Weights of a small GPT-style language model, trained from scratch on English Wikipedia.
Size: width 192, MLP 576 ReLU.
Architecture: biases on query, key and value, some layers without attention.
Training: a variant of Adam for these matrices, 82M tokens, 5580 steps.
Each number is 128 + 32 x the weight over the matrix's rms, rounded and kept within 0 to 255. Layers, rows and columns count from 0. Numbers have three digits each.

# layer 5 attention query, 192x192, rms 0.0733, rows 137-159,169-191, columns 128-159
123110162098122114137120101152142140115133136134099140137134105098108140109165112133141131103164
134147127131127158155097151134141139050074139151114139125139148092124129203114132153113083132082
133105135162167087081156090118108100135167150115141172130111080151128172055093127098122139135224
104131181200195164113176129086179128077126140094114171156131064149089155119101084141142161086150
162115184140120136114161110145123111112147153102077194087137128147122156101129096111068139097090
128143129130142158142151148116142128147117134125144133155130078121140159149139109171169096126099
161145126109080151134124127202147107111141092169145146128138134125079119145122085129118103144126
095105123120076134121131161140092147100166165145125164149082105126163158181125135099142091139077
050099078121123143124108141146088167143109191165123107097115147072147100115146176123119096162159
128127114093113143163094153156116127154131132160117143124129112093119126158118124124130115138105
085148092142105083072097148060118128044232152095048147131121134159163149150147160129133179170155
123133120144123108105145108087135134101143150112146098121109143167144115111141154130138129132156
161187116142155100159121109063133112083117091184103126159205147127186064082170126150184182141169
085143069149180099112103124123126182163096133119077081106139146133130098120100174119110130175164
107029120150153176134152125204158195207153227141159195082059114093138109175161173104084044144169
188151143134118101141159123176140116160102119062120144072078094161055186123064105096050109131077
124144129147137107119169095088143128115109113101177099140137133157137112100127127125155141112149
093092127110156172113124106106161116147088140165152055162134143126119069105169163190145097124137
195153102130113081138140083109118136167094133155090098077128096169149074074125143114153165163170
185153133050071140196177127125095121133089185237158167092113054119124106100108105124156128125110
157103106148148143133145108143162136192108153127096122086123128110122121114166157135098100169137
159152148129150149139127117149196085129095065106146158154149107108125134147106095162133117098097
135124087186128093122126117091169123187079112091147050092091163198103120121067200145144088182135
103126151125104140109159131129130166146129142147142145135090104112164128167119100130126106125116
169141132149145102117149112154197138146157085132151114146169153126142093128091048155094115132110
117107172174142110134091182173106150134085149080087106146180143182068139112066155136140133135185
141097114163145151158119146129120088148169122140150093083167164111102107105087120113144123161082
143107141179111173106124149152148118109131154120091184075144130128119105147101075154054126085072
115151145132154155127155134095153134117138111127129168148125089117101179140120106152155129128083
157120141100059153142079116195065093109145120172141133164118146113084161107114079148140097151126
138081120143102115080146107142107129110134158120130136135133147129123143132128144085132116109117
078057098097154114110149136121091154135071194120119108096105120126084088108157186143068105126138
148126122111128139148097126151102114159130147148130157116113121103109136159121121117098120135096
090145111177138075075083116118106118060179176108095120096124165157148146136138165102141121136213
118133131155119122106164137094148138123116136117131113160131126189171111128157168119152127107162
101176134175125081153135082093082159117138112183110102080145140159186081092122154138141130152181
077114107120172122155114161129131192132096136110118105107090131135122099149116188114110127152189
126073103117137119143146140188141149218140188113146095095078140101103099140143156136082080176124
178122141144081171144139142161154105098156126136119225123077063100074218160056019094116103140093
117149113139120118121145112099147160140110108115156105173151112169168098121137157126154137121169
072122126091157157150132135134129135169071115126153058168123135150120067111183179167100126118096
146124143185129116142134083112087166159142133150134077052102118206171079121117145124137098169165
159126153136121124173181100121085112118146158216130172064118086153115121139098120103104125161128
126118112116098154168160144129155142214124148171085141099097098108104109143143139152095112162118
147146149139078154124134119158145074123155080144117190135153094071121156103112073172127140108077
097107138188153105093152124102138162165100128097139100115084123167137129119113204134118119099087
# layer 5 attention key, 96x192, rms 0.0704, rows 73-95, columns 128-159
171147129131157133163112126106050167165059200120103115074095148141136125165230204119134132197152
118125137149140121153107128069101171147116146095116151109095128175137124114133147100155111161139
137141078047112133143084106125161077176162074105192110176179183080170109099083060081150092101143
088092085099132125153120144120151087205150091107152106144171150130130071121112100092129130092154
169119105187148160100123142131119154151122168126112137113091115142078161102161116130164138140121
138162139082106211143128119049215075096138034162157143168187078130135125053048024214175183017132
078107081091112090122116157161153127149138182099095128104109178116145176153134124125100111137083
134109161166096125130087188129137104162149107127166136173179125145095158114158118137126112106130
050110167112129113120117070174111140079121128204211084133127161096119097159152134140133042134081
073093143132128119109151123132147113139169092117136147129167114122126116117095118113113146083095
056113121196085099103105125119180134097141114162104160127168108100150140133144162101108142124210
176180131093118138169109118123120128123116133173150121152126150115156156117159105151126117142172
083176113131075108137124042163145105080144112184101122093157145134188121110138127095111112156163
111127104134188073091095089121167129085102144136123088092105119109096062153142151109126119134115
087083089048116155151180098171087132203155130140199121139128135110200108154155106106099074154124
220108146135207151112129179091117146184142166104094125172087109196085188104124143150184175127115
177156103090120135116136125117118117129109131105141100147104145111144136117131108167141127145156
115148137089135105190183095133132110099141134167189135088089148117126124141123068174117093154119
131133102139128102133151068148116125108147106169112096096148146175184119098130141069121104125139
163129137145092151161122137141118106104155108237128159119151148237142153121152128107127136127106
156101130033193162132129134160119159165151165165136086173105135105158116106161113125121075155105
177109145069158171104120155120141096169108142060106125150124097115081176112097132149150112132103
179126071091144107158123158144127079103078139087147109087117111124129104117109156174129176112141
# layer 5 attention value, 96x192, rms 0.0627, rows 64-95, columns 128-159
081064103151099138115122143170142103154079077112073153076155105112131130087061026107135134202124
172117130147125142153095137133119148142103183154117147126037113144110147159172156122125119156123
102134100116123163106166113117163090132161117111167094140154160127146102119074095161117134144143
168137135125134124148092151117092126114088129130096133155108109140117144123164167117137109129127
154120131110111149175111138147096212104100177154101147099105084139174128185131104111122108170104
061050114168078150112140161113073106142181065160080128062123089112092143100146101188120130167163
160100138138127126177090131117106136114116162133096165148118084130100169126145122102130135163124
119112119120124148119151111105176088134154111100163109141166175113145110096113123139126135105155
118132116162110128127143112163122166163136152145127186129119086155166145175091049040124170162131
163114125139151129114098125147142134126085160133123127140050122143118132152156150128136094138114
102072127135097131099138115137145113151148085121101133159152134135120140088113084122139152123163
109169139134122096115134122133143115145155127107132153149146143142128147143116133095141148104106
197213155100138091150104114115070125075099122114148101182118139138155116131231148090161145098127
124125120170123141119144102150194076123146156121160149088092168136118138169091109126117140117118
147151148122085154126144064145193107116084223169229085074025185159207126227169131129082104057123
138136108162122156149111123160113157131102238082158148083040110141156119191136117113112127180107
165178140160131125132116116118152113101132166130155123104047122148130120189108105117117116144142
171170154120147085106120057077204088099187093188155115173106138145097139162090094112139126040154
102115122106111130115151140145133122130126075080131127144214152099153108088116109135135130135132
144126159112122118147113157129065156115060133134081131139127089118107125110155151118140117142137
136143104125077183185159152152086121103137174103207107052124203123213130184165102121095083194048
080113119126134137109155133104164099159178104102133104140198146102116112094134134155124144090146
147158138124102099133139118099165050134157064128121093129169185131126125117148163149119163078159
096171119095129113103108136138062166083059104138098141178119058108159107113101078130136139145137
169118143121137138144100134124121151120109136144118125115050138137129126127182159138115101123114
175132139100159120125121134090139118111105110148138103129121148120098132118171145150153104110138
108146114136083092204145180111062165145115201121097126143128084118115143164179141074134187147086
105171130131115106107152123131178088145162083120167122128152169126134107133072100108126146107111
064124114111131115111162130157155133164117111117112137135188123119124123118039090099134133145115
164119138143128114152089130134109137127091159152107130123059121153116139161148157114131113147112
093152118136139124124150128125127092134159144112151125140158136139127097144095155144113149124144
075119086124136119155129208138035168166107147082055135086216095082093139082157175151159137249050
# layer 5 attention output (transposed), 192x192, rms 0.0647, rows 128-191, columns 128-159
111175091130168116097121115097096106088138135147143045145123153151145104128137220161081106074153
137148135074128125150128148117115114090132086137124100140202115110125092095104124129146149121125
116125102161140112082119160143121131122133154083099172108106143126134134138166127090099121126135
137117153119120118157148113118133148132125126176149105112139105141119132118097119154148132136121
093156131095118066102120096094130059132167077165178077173157093129129085142140131136161138114203
134200156117193117167100119176143111146090126083172122122144237143131078159082189096119107144074
108141137093152121121158105095118111123114091145153064117161117150148071102111154164166119109160
106133108157136122108123149141107146143119158103100137136144127130140126148124104100110118140110
124130076105180158083103148085103051094154107121090062119142152093098121053147234189124092095157
137129110089091127150149147103105131090132122157098120136168090133126123103129118132122156126128
125159108138177120134128151132088120117112151100134073105146164116137096132107171136105113124105
127089084133180190086135137091130124142131126126089145117089118108097161064137159150134112124114
115064145163080137137137137136154155161144129167086153107126062121108187110087103170128132136105
128135107106167158081143186096104124087124129071049149134170138116115092071147153118117141133126
117147109165118096094108194105126128104165114099052198163212100090126121124131060090165160194158
109138084052117089110122131088111095090159074173098132184146046128129106089150113117095140130172
142079128095121174129146173114144133102129140106075171137152121127087131077192158144129145112118
139073116146134209176160186132121161152109163075095176106145170103079140104170166133177139154092
115131103161137115099130088127123133164128153150140108114069119152148148161126134119103107124135
132129154132108112175114066142141129157137109182212074129124132142133142159091114139152119129135
079134107149123050024105095111152096110133119174092154178139027138099125104146036126112134107226
145134117155135130134123106163109147142094162102138146125103156141155147155113095095125108139109
129079160173136172115138145187154177152101180121097188090107167142084165129109097113144127184025
136131132121138174161128151101118122146206137110154115095103179120155134158136255158107110092101
130138145120085111181127144129127144120126119147138127161180095125126117137106101120143166132122
143096164157069142180145120167161183145129166152129171117127118130116156143133094127147156136109
146112161101166136069094055154151102131172069169132112096100157131123157118068138171137062155134
134085102141142188105111149125141149133148170117074182140078147119099181107169168137106124122096
135135090125142141082119114112104105119151134130135107133068133122144135140181169139086106104147
145122133094112147162130149125134125101133105143134124140176120113111119106125120145135140128127
135107127121155149091112136151148124149122129084118167118111159125121147125126098085114115139110
131164179092113068107125016125171102120131094185199091146058105178179136159114103115083100071185
109183113129169110110148135087105143105121143175134042152148167124158111145138195155111106098113
139142144101141107146113129121151103082131060122131126122165117136139129078125115146174151115113
128128101128129133078125164153095142127139157113103160120129144113126091180153137094075092126132
119113152144141102147144084123164155137118115158150114114107112154123162096105116139153137130127
105111109133123100132077118098173027119170088146152098144116109136107119118171141155174153086184
151132145090153127170106143211126111117096175072160113137151187129126075140086128075109120126109
101144138129162102130159095089142121139106083126141077103130130156180128101141146161190123117132
111150102134115127103129159144081163150115163124093127142165128114137097173103136087069097140102
110156109115176139109134162067114054102138117143104077098135167087129144101142209218150084130098
137132112127120116130137127094153134082140091146110133107139113154133154097152129149151143126123
125162105120150111128145185138061149116094158104120069100155160094156094134094163120086093143096
117141128125175171089170145086091138138113149149087136147125124082130148064123148149129125164110
094107144181111133133162097118153162181132110165089129106119097137115195089084141144115130139115
129141114103157156082161198103080128078123121087052149110186140111134082115144153132131115156098
138110098134115114132080202082107073094182097116085190151196100112095086134135131120116121150145
138118101079133106121079143083138063070168065165097151170137094143127106108206132157135133145121
151107150129157148118162130124163158111143109114121197115140132169111157131203150166164135130107
135112127161141164154202146147110191174095151085125178081139148134125172147158144129167139158111
115136103131130133107133108115102140162123175165125078148110129120138105149118136108083106129135
120130153143109092185088054128169123160140095170204078151109132149124166118101102134157142115141
108155112154156105078082082099176086131150110185115127185149095142097111196150141159101087081168
156154120111107125137123114159072147142094171114133134151136144123159105165092106074094103152113
125081126161124159098177134220111210156084197126091149091122157133092159137078114084099098180109
123086127125157166156152167090122127122195127100162130098118147126127123074123165146144154116111
138132145124100106182101115127157128113132105133145148152160090154111131110124088125154185117127
141111143159078140172137073152162168150143151123154170118112117151111170152130106121138150107125
116061132125125167072108077156150063114135131161120112083079162101099158059060119172118090131176
130117111145148207109158155127104187131129196140073177140118138103098156121150158136108123152113
131132093127146164093139161114093127111144162135124099138087138087162124144181159158094113119142
143134142116128113157125112118174122110138072129165137135151132142126159105138122160167145115118
131117128106112158084118153173108136141126138100111157133134139116120115133099102079092118152128
136140154113104124121092040130187082106127120143156084189064112152153130120123098113113140064188
# layer 5 MLP up, 576x192, rms 0.0765, rows 0-122, columns 128-159
153121199190118120127211135168164141150175075116142115123108163178132119148070072170118145137075
112138146111208132084110137108160085126104148118125145121191151173168105157142098119153132105127
150107147136132166128131138137145143138135179156137151170109115183139175125149124121142158083116
082125133165126127149153137141155176201091134167118155093131158211136179113100057091140127148147
079103177163128157056156164110141181070152087103074170106120097150087123069145180125117139064159
148107138135122106119109166118119095139145127115106091097109107120099121081133117158138135165106
104144150109128127063167145119127128131120101063119161128147124152109145134142129121179132166083
125130131127136145121139140117136119121132130121120133129132123145116135125128122136139135122137
095145142101112143075111148147079114178083138080119106126176142168152131124162083156114078148146
197112113179190125118167099126174156082135154208109149127102065134173172060132125147160123121110
205131154127139155142165177097189097111180087065120174137159097166088177071079076134116130128123
144126145123144167100166145113147133114130135126124145136139126128117145121119119132132141132133
099162125106138165077183137129097149147131160143124140157166080105137130082094126149079116119082
154151154147133119149113119125141169116099096171140151082165105108099175107084108143118141085079
107110115137143110089165139098120086140136160108126169115105099085093112125122081140204104075095
123154115157112150055117136111188102133159111030121192102080091103087099135136133151147168127152
118177110129145137092155162130161132130176104118169147079130122072161128089135070129141140105113
152149167149171129053216144141179100109195024128121137188127113148138151156077077110190102065166
156106144181173181132158207108112095087187120142105141105119134145053142116131102129189176104057
196169177140120222142094095133141163123085124133154173135138086122103053114163174131126145112174
148114135160144097097177137163181117098086144161093175146147086154172107077192114138132183156121
153175140071139143109112128121168189140179102117071187133149172128106169128104139179134171176096
096199131156106140063147136148108153123090135153133123167161090176157169127151135130131182127107
062121119161122110055161130110158110098164089130130120162151090168183144079142098165168101105142
153172173141146134121172235123130132083091158146137111125088143114125144125092160109134194110072
104176108184169116117105107055167095136195103087131108124127158126084188086066129145122097178139
116121146102135100094162153167133084129178098154122133156141073114161134083111044160089148078117
111152096088125137160139102113148105107127161144126181163173076090099162094116128151123122139075
119124123087088125087106127094170112150161138087091121213165158123139109108101142153116094153045
109138144200159124113133152139112164099137140117115140206120133160124157156189139097154132143098
174111093160169145099094164149152118164138122147156155113129092186150146087108163143138108085113
133112109105172157088144115101152134156095061088153117202182172146167128108092148133159110089139
096106163116125183104106197144159102142162166103082112165102103139121161143108116147097172063148
093155138168114161137127171159075139071137159091077097177142105174125122145123096094120167088097
152121162137131128069144102057174084078156139109151151118079090157159107100151119168113122065125
123094174167147149101131141106143078135125159122111137127086136140163130119147154135131146099137
136082156175124136096130189079113131117208162125151128179123111145157134085156131129167154161143
144109130134143166121126125137116160046146154094069154154190102114116139131134140114203204120120
168176189171159153124129102152113177115128066094138178121200098217105119125139059179122190114104
176188164095179137104114163126163129114152125106127162121130117128103100110106055123100188128152
085131117108132169108167123042132079179121150104104126137152077154144165076065122164171141155137
095127123129088163171141125131072193150162171117115139120085118153113120158121087096142184121172
105152147106154127130133174092113127147096121134107134125188104181085133094104084125171158121110
158152156160125147061166113097126155106139103118115153142130143169121181108150113136126136169124
136073118136137160128116109121164135138093135143089132175176137159130178161163142117098157183152
175119147169194151100141088121180090119139129091093147150107135138073112110119131166130180112134
129199136104129101085111143137155094134124099102136124112096126171120122155132145145110132138109
168094123164105182090134178069128105053100133100125141152181071112063135064111140145160151130139
130091153105149097104168109121109100153110132170141140095109121093078165185096098179111148074069
101108163126147127097177147096096158109085142198151141121163069133087140154088123075138115120117
108187146177153162112163087103143080129117129134152176129169195119097102157122094136117154121101
107123160132119183153164163157101131116081133137162112164171146146075132117191179148197106101073
127086139099139179158117162160161131058124175107072161153164100129129179149137165099067176131106
136214188130098100136132116111193172137042104171078174143166090151097215122048074178101194119099
150155148167129119132141177131140153163095136089149114166125111194136124180114088129198165122131
138105176148167126117148137147130109098187114128133170135121122184186140092105117154149119065101
124136142159074161179107132100076145099098123092038142138182078081120189135144070095086117090128
128151115180106136104117177186152144101111100112134114148155123132092154142137146117126115131137
180074155104171197065152157081118077128142156126150159131128137132082193101153160178111194069164
044154145157151164104115124135146134132131088157128132095151099140113133139175161164118137108173
150095166180151146137118093131128179084165119139088126138168110123104098099127198117086185104092
115121139164135149136156142117159139124125110111119119124159143141129134125086099107160132124113
150100164185128146144131171087174161101196139162141172126123078180115167050125081129160146122129
155137123105132169116104146102215115075168147167095188140142102120148164108072106163133130110127
145091160119168179131159134122122146105114126146113180155151033139098121105099168123120159106104
108138145157111151149126139145131168159094095072111134085149093156117129202156144123120147109170
034157147174146120086182114128123084145174129081164138089109127125194104126133120186112131056130
068191143163112166106106144160099119150184072148091119129153103120118141120085117134153159175100
072164143164133138132152142139167100161146134098164117120155173119124123137087057126178139141108
117128153153120095118180110110180101124165137143153129180144100132089117141163070134095181108151
157115117100113175156131140118102151099154159162105164157173119102146218160129102136114126112128
137137148142113142117099100102149098112111037124146154139204136151094145099159136099129168138073
150100161180132198133123114136097190085169140114071185131101048155136159123109066164149144075100
095126161134157158088175167095150093135120142052095105125090102195052116109099130118170090097140
136098111167148170065120118104163079092192143119168122117094130193143158132100114209142115121110
098182146150191136131123138110152134086161133066157118097172154156172130155097177165128173116074
108197142124104131149154148148122149149200171154137118088137151147070123110154117100101160186205
135141172136149157125177150128167135143104127079142130099156125105125162132159094095149132129075
121099134130151169063121097024183096050143180130149190082141095157191132021089157159067158068152
125131172165164215137123199118171176167152152132128119088119103151142142084128125143176110115121
093103182101168167156154104144199153126112118125164115184170110109128095152109091128232128099128
103150178108118125062137164091166086060098087077087170126114083109104149120150173127075195095163
157147118174181169089162118092163088073158067129171076093131075125111096112098103174142115094107
162087150134120227131117138140144128087116161121081097125140133120055151126128127143174122096075
173118138149098199159104152145105148105197132178112190132104102133142171149128072165139089101141
175105166185193185122113136136145115152141132109094157138144164157152130056102153166146146103107
133120112145097118115187194116131081171129121109139171146195142214112155120072116189120154148145
134127138135127139127132145109125131126134128126124142134126118128114141113121124130131148125119
154153095147169160113135135130106131151194188109069179110151110144139126127099111104171126185132
106123144131181117108215112046175138162119105153153100120190108109186129134127091139154100084121
129157198137154152105125136108136109138161154149110176115155135133089130156082138125183111108091
160171131132166110142110151091154142060161147131165194162098110148088142119171090120116180093133
160179156101081160091120128110149158162147139120183118139191156127131123214145062148116142164088
111173091182148108120204125095142089117099171099104134172113100110102187097164090204161180153145
133163184125112166071117188130119126117185158093070160098125076146148116137100062192148106146138
165103181115096161113110149152111120058141141133085088119149074118109151139137134208090093112112
085108143155159164110108101145088127119162150118136135146198081184035125134176125147142098159127
118159130149122102116138147198163144120100120154151169109119159160133134139131156140170133172094
145149140147114123156159093078163094096124124073105140139101118123063135135078102162134115112141
179105169113162157132127165139095089101126118119100103163145165117156157122082109093173138106101
191180132124137151086119108114131143123121130099103133089173114126123144102168107148099148107092
094171155151142120170169128150133149144126120081140152098106174121132116099092124078155106121144
144176117160099196163169165126058095096105127100070129176153104182119101167131063125131162143099
134118161180118172151135129079163134091134132126107151160183120156163165173095133140171151133141
152144127172094150147154182146121140172185158134108180178134107184136134117102126113125160106125
161117137098109203135166173111145184086134086144106133136155065196128138102106117102089155077092
143184164104125109111161097072185151109139120108114175132192136121122143110059122177121148124108
154141121125102180139102133117118150106097133139128117104146098072102179127180134079122181062164
075133151138151140144114141138085138153119101183097146164112148166143124132126096163131137110068
162147145108157166122128083107126188066143123145084131141140162101151152080085111144165182091167
135173132152147109101147149097174081068180064105109116135136097116103149107067141205100172120103
180100181117130156112132085167181158163082144128143154111097114072129133083079142110123132080103
100155112170144117117220175067127109066163078131142134142108121153129153108069161127182133127130
159111134174148142146150153083115151125123121151097151163173131125117150139048104113137137125112
232102162195154186162192093168161134169145118086126222172118132132142113152169038122157113142161
106114111132171151113134113107178058102143095103104137144191095182110145115177119171148106078104
087143118163201149106106134111159173099166198146130140141093099147091106107161165173108191082115
133112104134147116090113146129126130099174125143129122140147108082082103077115100150140133106140
150100127188164151096111175107119069093156123118126117142128029108075158062125135116108070146137
210152118110147111139143161111151086131144069105101142138108136166172173137148137127135156163105
139107147131148131123135164079148070039144094133164183184147113193112119082094124126122147148137
098121130067114137140186151158091142167133110135161104143114100118131100126095119107147121106117
175188105192172139082192087165202115069129133098178137114128125195064135121087115139152150106118
# layer 5 MLP down (transposed), 576x192, rms 0.074, rows 0-122, columns 128-159
161033166133160086089102189182110193122123145130110081128130156152138120138089139092074108162091
116114136145067117164099135121111156128088169133113153103177153142158057158137117094159146093102
107110117062127163086093137081163150153104145145102104142147119121131176177115139149166136071129
083112098143145128075162113066100098113139164113183120108095141089085105054159105144134129131152
121101168149099138127153099164093144152174163104128111107108154155078162158140171078140088126114
124080124150123169100168168151112138092144127162155140166149125074092112118132140084141122113171
181086139098094031142169090093122133140133161072135152169096160137138142073074169107102055099127
127127122131122131133123121127127126122129138120127126141128129119130129131134130132139133133137
103136110084147090126103128174120108107108171041157089134130187067160129181141149075068137151112
220132083170166115167113102132137140121101125160072178120135128125157132119111115096128094136112
085127139106127092108141132139147133121119129141148153129135122160164154123109127147157134118139
132135110102106129136118120112124129130111138126100134123142119128117127136129121117110144130096
128119120082134089089172148166124131105094070135097133136142111090085083056141203119070177149087
100121167094135075136098192122169106093124095130121117142173167140120083144084126183134134103087
159117119142130071175142167150133021132110131078142119126095125128122121190156113187169123106164
186141061129083154144052153150086115138108158100151081118093098144156083188111155141141088142160
121158124080123138109171147083113150155126142083155134132136032033066106045108110146125129130112
088153170120193167050167161162139152104148103144099132104121085070081130171083112114101129135112
139162154114198148090147066121168117060188132101111131121167157147209161130123103105114112084104
140107185152127185135100052036154127106073115144133078095133141089147056088202166146244095118091
066123121166150121155114173122122093132136117201138119085165117060170124089166108112182099117146
115115120042117099110036109137124145105122136145207082142160180136127147119090134144110139126157
121155121137029098115126148141123137075131139114101175159113098099089102082156093133069165119082
110148133148121139175113121171145155150096127109117077099176131150147161109088136090169137155068
162108045140114106100096174115115135094110112109117155100094152091129136123066170128158135141111
111102112138165138146135124149156189143095157154148105106161148158135153120123156169149123118179
124088125149156083157156127150146090201161140113137106117137167129140140124187066119140146159074
141123077119131129095142157092120168135155090144082130190129134119149149102202130177124179115131
093083088157086160153111082146118172118125142151102114153147170102165089123082160129133096185127
136166100178137169112145157126106138031122154119149146139184075130066127139159103091050176118104
138153127145118128127109138126105174107091175145094101139108094145202169143092143134041131102111
128147089152142165118106161120147157191094154131122158112102101142157186086130089094139130097149
126195075134096143106148108105146083154118121145142066098085171123110224115133067115107082124092
100084110144161189145156135107153134131105118119148166114159103122080132123132146107143125074148
137084085109120128153157175154101158162113139136104161100167149083066111149142117107101126150105
160121124152176102089150163136183133085115098134096148166133136092130172119180152127134138123111
129181103173191113127181181136110182163171112126117133114146128168148118109126153124143130127110
119133088101125109112117037115124118138103167105129142148144113088164073137128202136163109124126
166097142108138097106110142178154198126073110110153114090172086173117101109120075174102135075080
103169155096151141077137164098115142123109102124103103112114135095158069149103122108129118116186
107118109147195106136144107160110094219129207077124050123128170153100095099103096099145084109149
107134123136116161126110093090207130120113196119126092102121119073079078117097127109174106137092
146122148128125111130155115134109133128122149137144113133112118119159075124144114150093117149115
161129128162177108085171174096123052073132109127164131145143155144085123126124163155099135121146
072149153135126130169108197135104153118128126070129084121193131142111156162137140062158074109169
159114079146133077142161147079187127100119120141106144163119100103131108097116133139125084139120
136175095111195139101151166129164082128136139142147123141121128143080079147124116140100143140137
145105104125093151131097135146115138131105139184146131064155152147140153141122127127176121129160
100115134070092111085118154114095155146112081180149093149153143074163116150127112146121095107105
158145082112142127095115111151147111166087140122094107057104139118109128176161122118082102147084
147169164144165194082154131126086068123134117192203173142125158195133073162115162105151199144099
109114160109146110138102110145177166055113135152148167115143131124119111122196061102084131130118
124159100085182196062118101113178124129135093079161154146173128165135162115113148070127149091128
118154066099094126103053208100079126105160137069122135097152097107161045134154154134103141122145
176163139142191146126193198131031088085106107096085104120074077102133099183065136145116138160103
092113101189157133119124140139079127152109124110147160128160164145116123135144155114138139184143
163163054127152137086188119138168102169138072114103142132129130151060154106144110153105121104167
133128135088097150144142084144144101119083099131131161094135136125145173136159191112136123172133
155124142092079182119128137062143137098162146156140202120107111128125171101099122131160150081143
074117077133162159112090153132141172106122119152164069155157120150120092111152092112140103079209
109143090127118133183158124105133151154089141123110135126137101135116126144137120142100131115118
142130087101125148161144126123120190135164098155110092149113160142147117129151163090110134114107
161103077143099141075138135138136156164144116139121167065123094089135185147131098092101104147147
132114101060102124131111121094101116127156169181137159097128123122189157077121131119110139119166
133123093121162137112134148131162128116125137116132128124158141158113110119093160157124159112123
148090142131125120119034142114185125143171081094171147103084132070122167175178129158142092090140
131166088102149147137176147122107101148134116107115132153176049113105104126164123113150134143140
153164138147124069043120110196135086118156161124161116094084140098160141151156099064172124151096
108043112122073159079150192144127100141112126164126117157130133140075156207106150161128121168132
121099082130089096135090128182153137078125145146106135139151140105099044128148110111167134122188
136165134168150111165198124104128078092119069061090113150153135117083082137152164137150163158061
090164104106120166114181135132124106079089118101129103167141183134139098129163153127162117120157
095092166145107109111116093126190134144116118156136179097132145187126173096140137158089093077130
068118108142079147093144124138129199111143118085056128123090127152144113149162128145108109108113
115132116134162073150106120110095091063105128084124118136165105051089129140121098155130107146123
098148090066127170120181145130134127082140137147151085149128108111194142094167138167122182139118
118157113100128105060181181120068162164116091101118075172145149103016073099121172135111156166150
087109120111132178177158108107152203108113150111087191150134057164133128167129116134137127131126
125063055150162118097126169165124117117136157133105179123082070141128139170146133121135134173189
178099150086168161112085144140138120095141144190177115094102102168146069116091151165167100140114
113156120152107095134113105128132141102199131152107166155118096152104175083117126143127117163182
102154183110085079103066092135116122060090144153135174096070172129172093184175129156108180086162
186128115173088171097096149131114104131135118222160072136201079085185135182169121104142128082079
158103126106084159097114053151149152074175153145144122090081090082097130126162116115108155091128
127140140164148108141128151085145140135120108134102140105118145186142106114141141148127122165142
175093127157148192130126108111108145120107124129151083125140144107099098132156127166141075111113
130122105113129171143162076124138107158084137110197145092140147102157144138088092126137129096183
127116132130128139118132132127140130135137127127139121123124122132121119133132131133135135130131
176092133139136161102060123095153072121093100100108149153148132099151161138115129164112098111026
167086134088097046126078125069106108156061113150152088114206163112164119164113135109127076114137
126135143115111135099159114086138118103081153150133164156163138076079088130187149095171081120049
129111069099053096131118093171122142107085186114158160123115105062095107113143184115099128135171
138174075071146233118082092149130140197044142135191127114184120126106076230137090157064084149156
123163040158104113036208073138187172127153235151168114058103174127084094166185119225163132099081
120123212115167084120141110138180093127105088083125085096106128157138096177078153124133133102123
113152164135105132127131144104090160079098100185125109169139108073103128110178214095061146170141
137061153157090134124082063144040120067150198090145072159166112088168084156150122136077067175108
101167174115120078087185141193149125125146106158148170101130114086145117104148156131127104134082
122186111113109119141147148089189090122168161138138109131149119151101136198158148145108104150146
125141202120179112136092168137129060154103123072102107142108136163096077140114096156157087174167
080131087152050138128079070157166178169175210167122136070129135124136188100100146136152110171144
159125137193107157133042127094131094092107156143083183109151148104082213129193119146128126116124
104122139111078058118085134176118059138153079136109209134127134084066100065117069023180164130104
097108116133132116144043173128170119077188094128101121125127135112123116110102117140100137111142
095107130146077159109082165123079153125121115056042181089123145126131185118167167109112099148054
111140127123103121102171159101088103104115075130090112101165126147128103087181181136063118122110
123139144132168165135147060088100152109132121133133167144194141157128130175135134117174111131163
151109095184139161128188134142167163114102156115081165115144085125093158149155086142149062152132
170111126116190113078107117088128132145137110148132126170140138121128156156117131094039080121114
159136084151198139136156135115083153154082157124109194130137092084097174114155103155168157117150
192149093091157152149194102186113181101132161129125112177160116106197112078132106121143173089096
106110082173130099147137123107155169154130142096058141115098099100179159122123115167137112130141
101144096180064154111138194142110159170145166118067116144114119147174216176117146145140096188145
112123141137105081204117126159084148135110132112084154107131165081146151169124119099137160125103
095127142144131169117175090132101142148184103142115121141115130122107050136183124127152114108096
193091052126088144144105140220178191104090096118110146117159155121088137143204096110136118091112
126116112154143147150095150166120154098169105121101105112135084132090102142126121167082122095144
089129099155091145192169106168105133119181101102114100116117088096151109153107135119149130151111
180123116154115130130121172108125098186140152067110128110137160103106147180122146083129120121119
163113149106147144148131135122091134119102142171127151137128100105152093164116141096131108121135
078145067114125145131117107132109105143125021055146076172144148124123120120109088169106087124103
124123170142146114074132120079165115056124125109099184102123111115093164116161095136153168106111
134138088183122193092119135092202146058144156087117113091133163164135127128174181095173122134117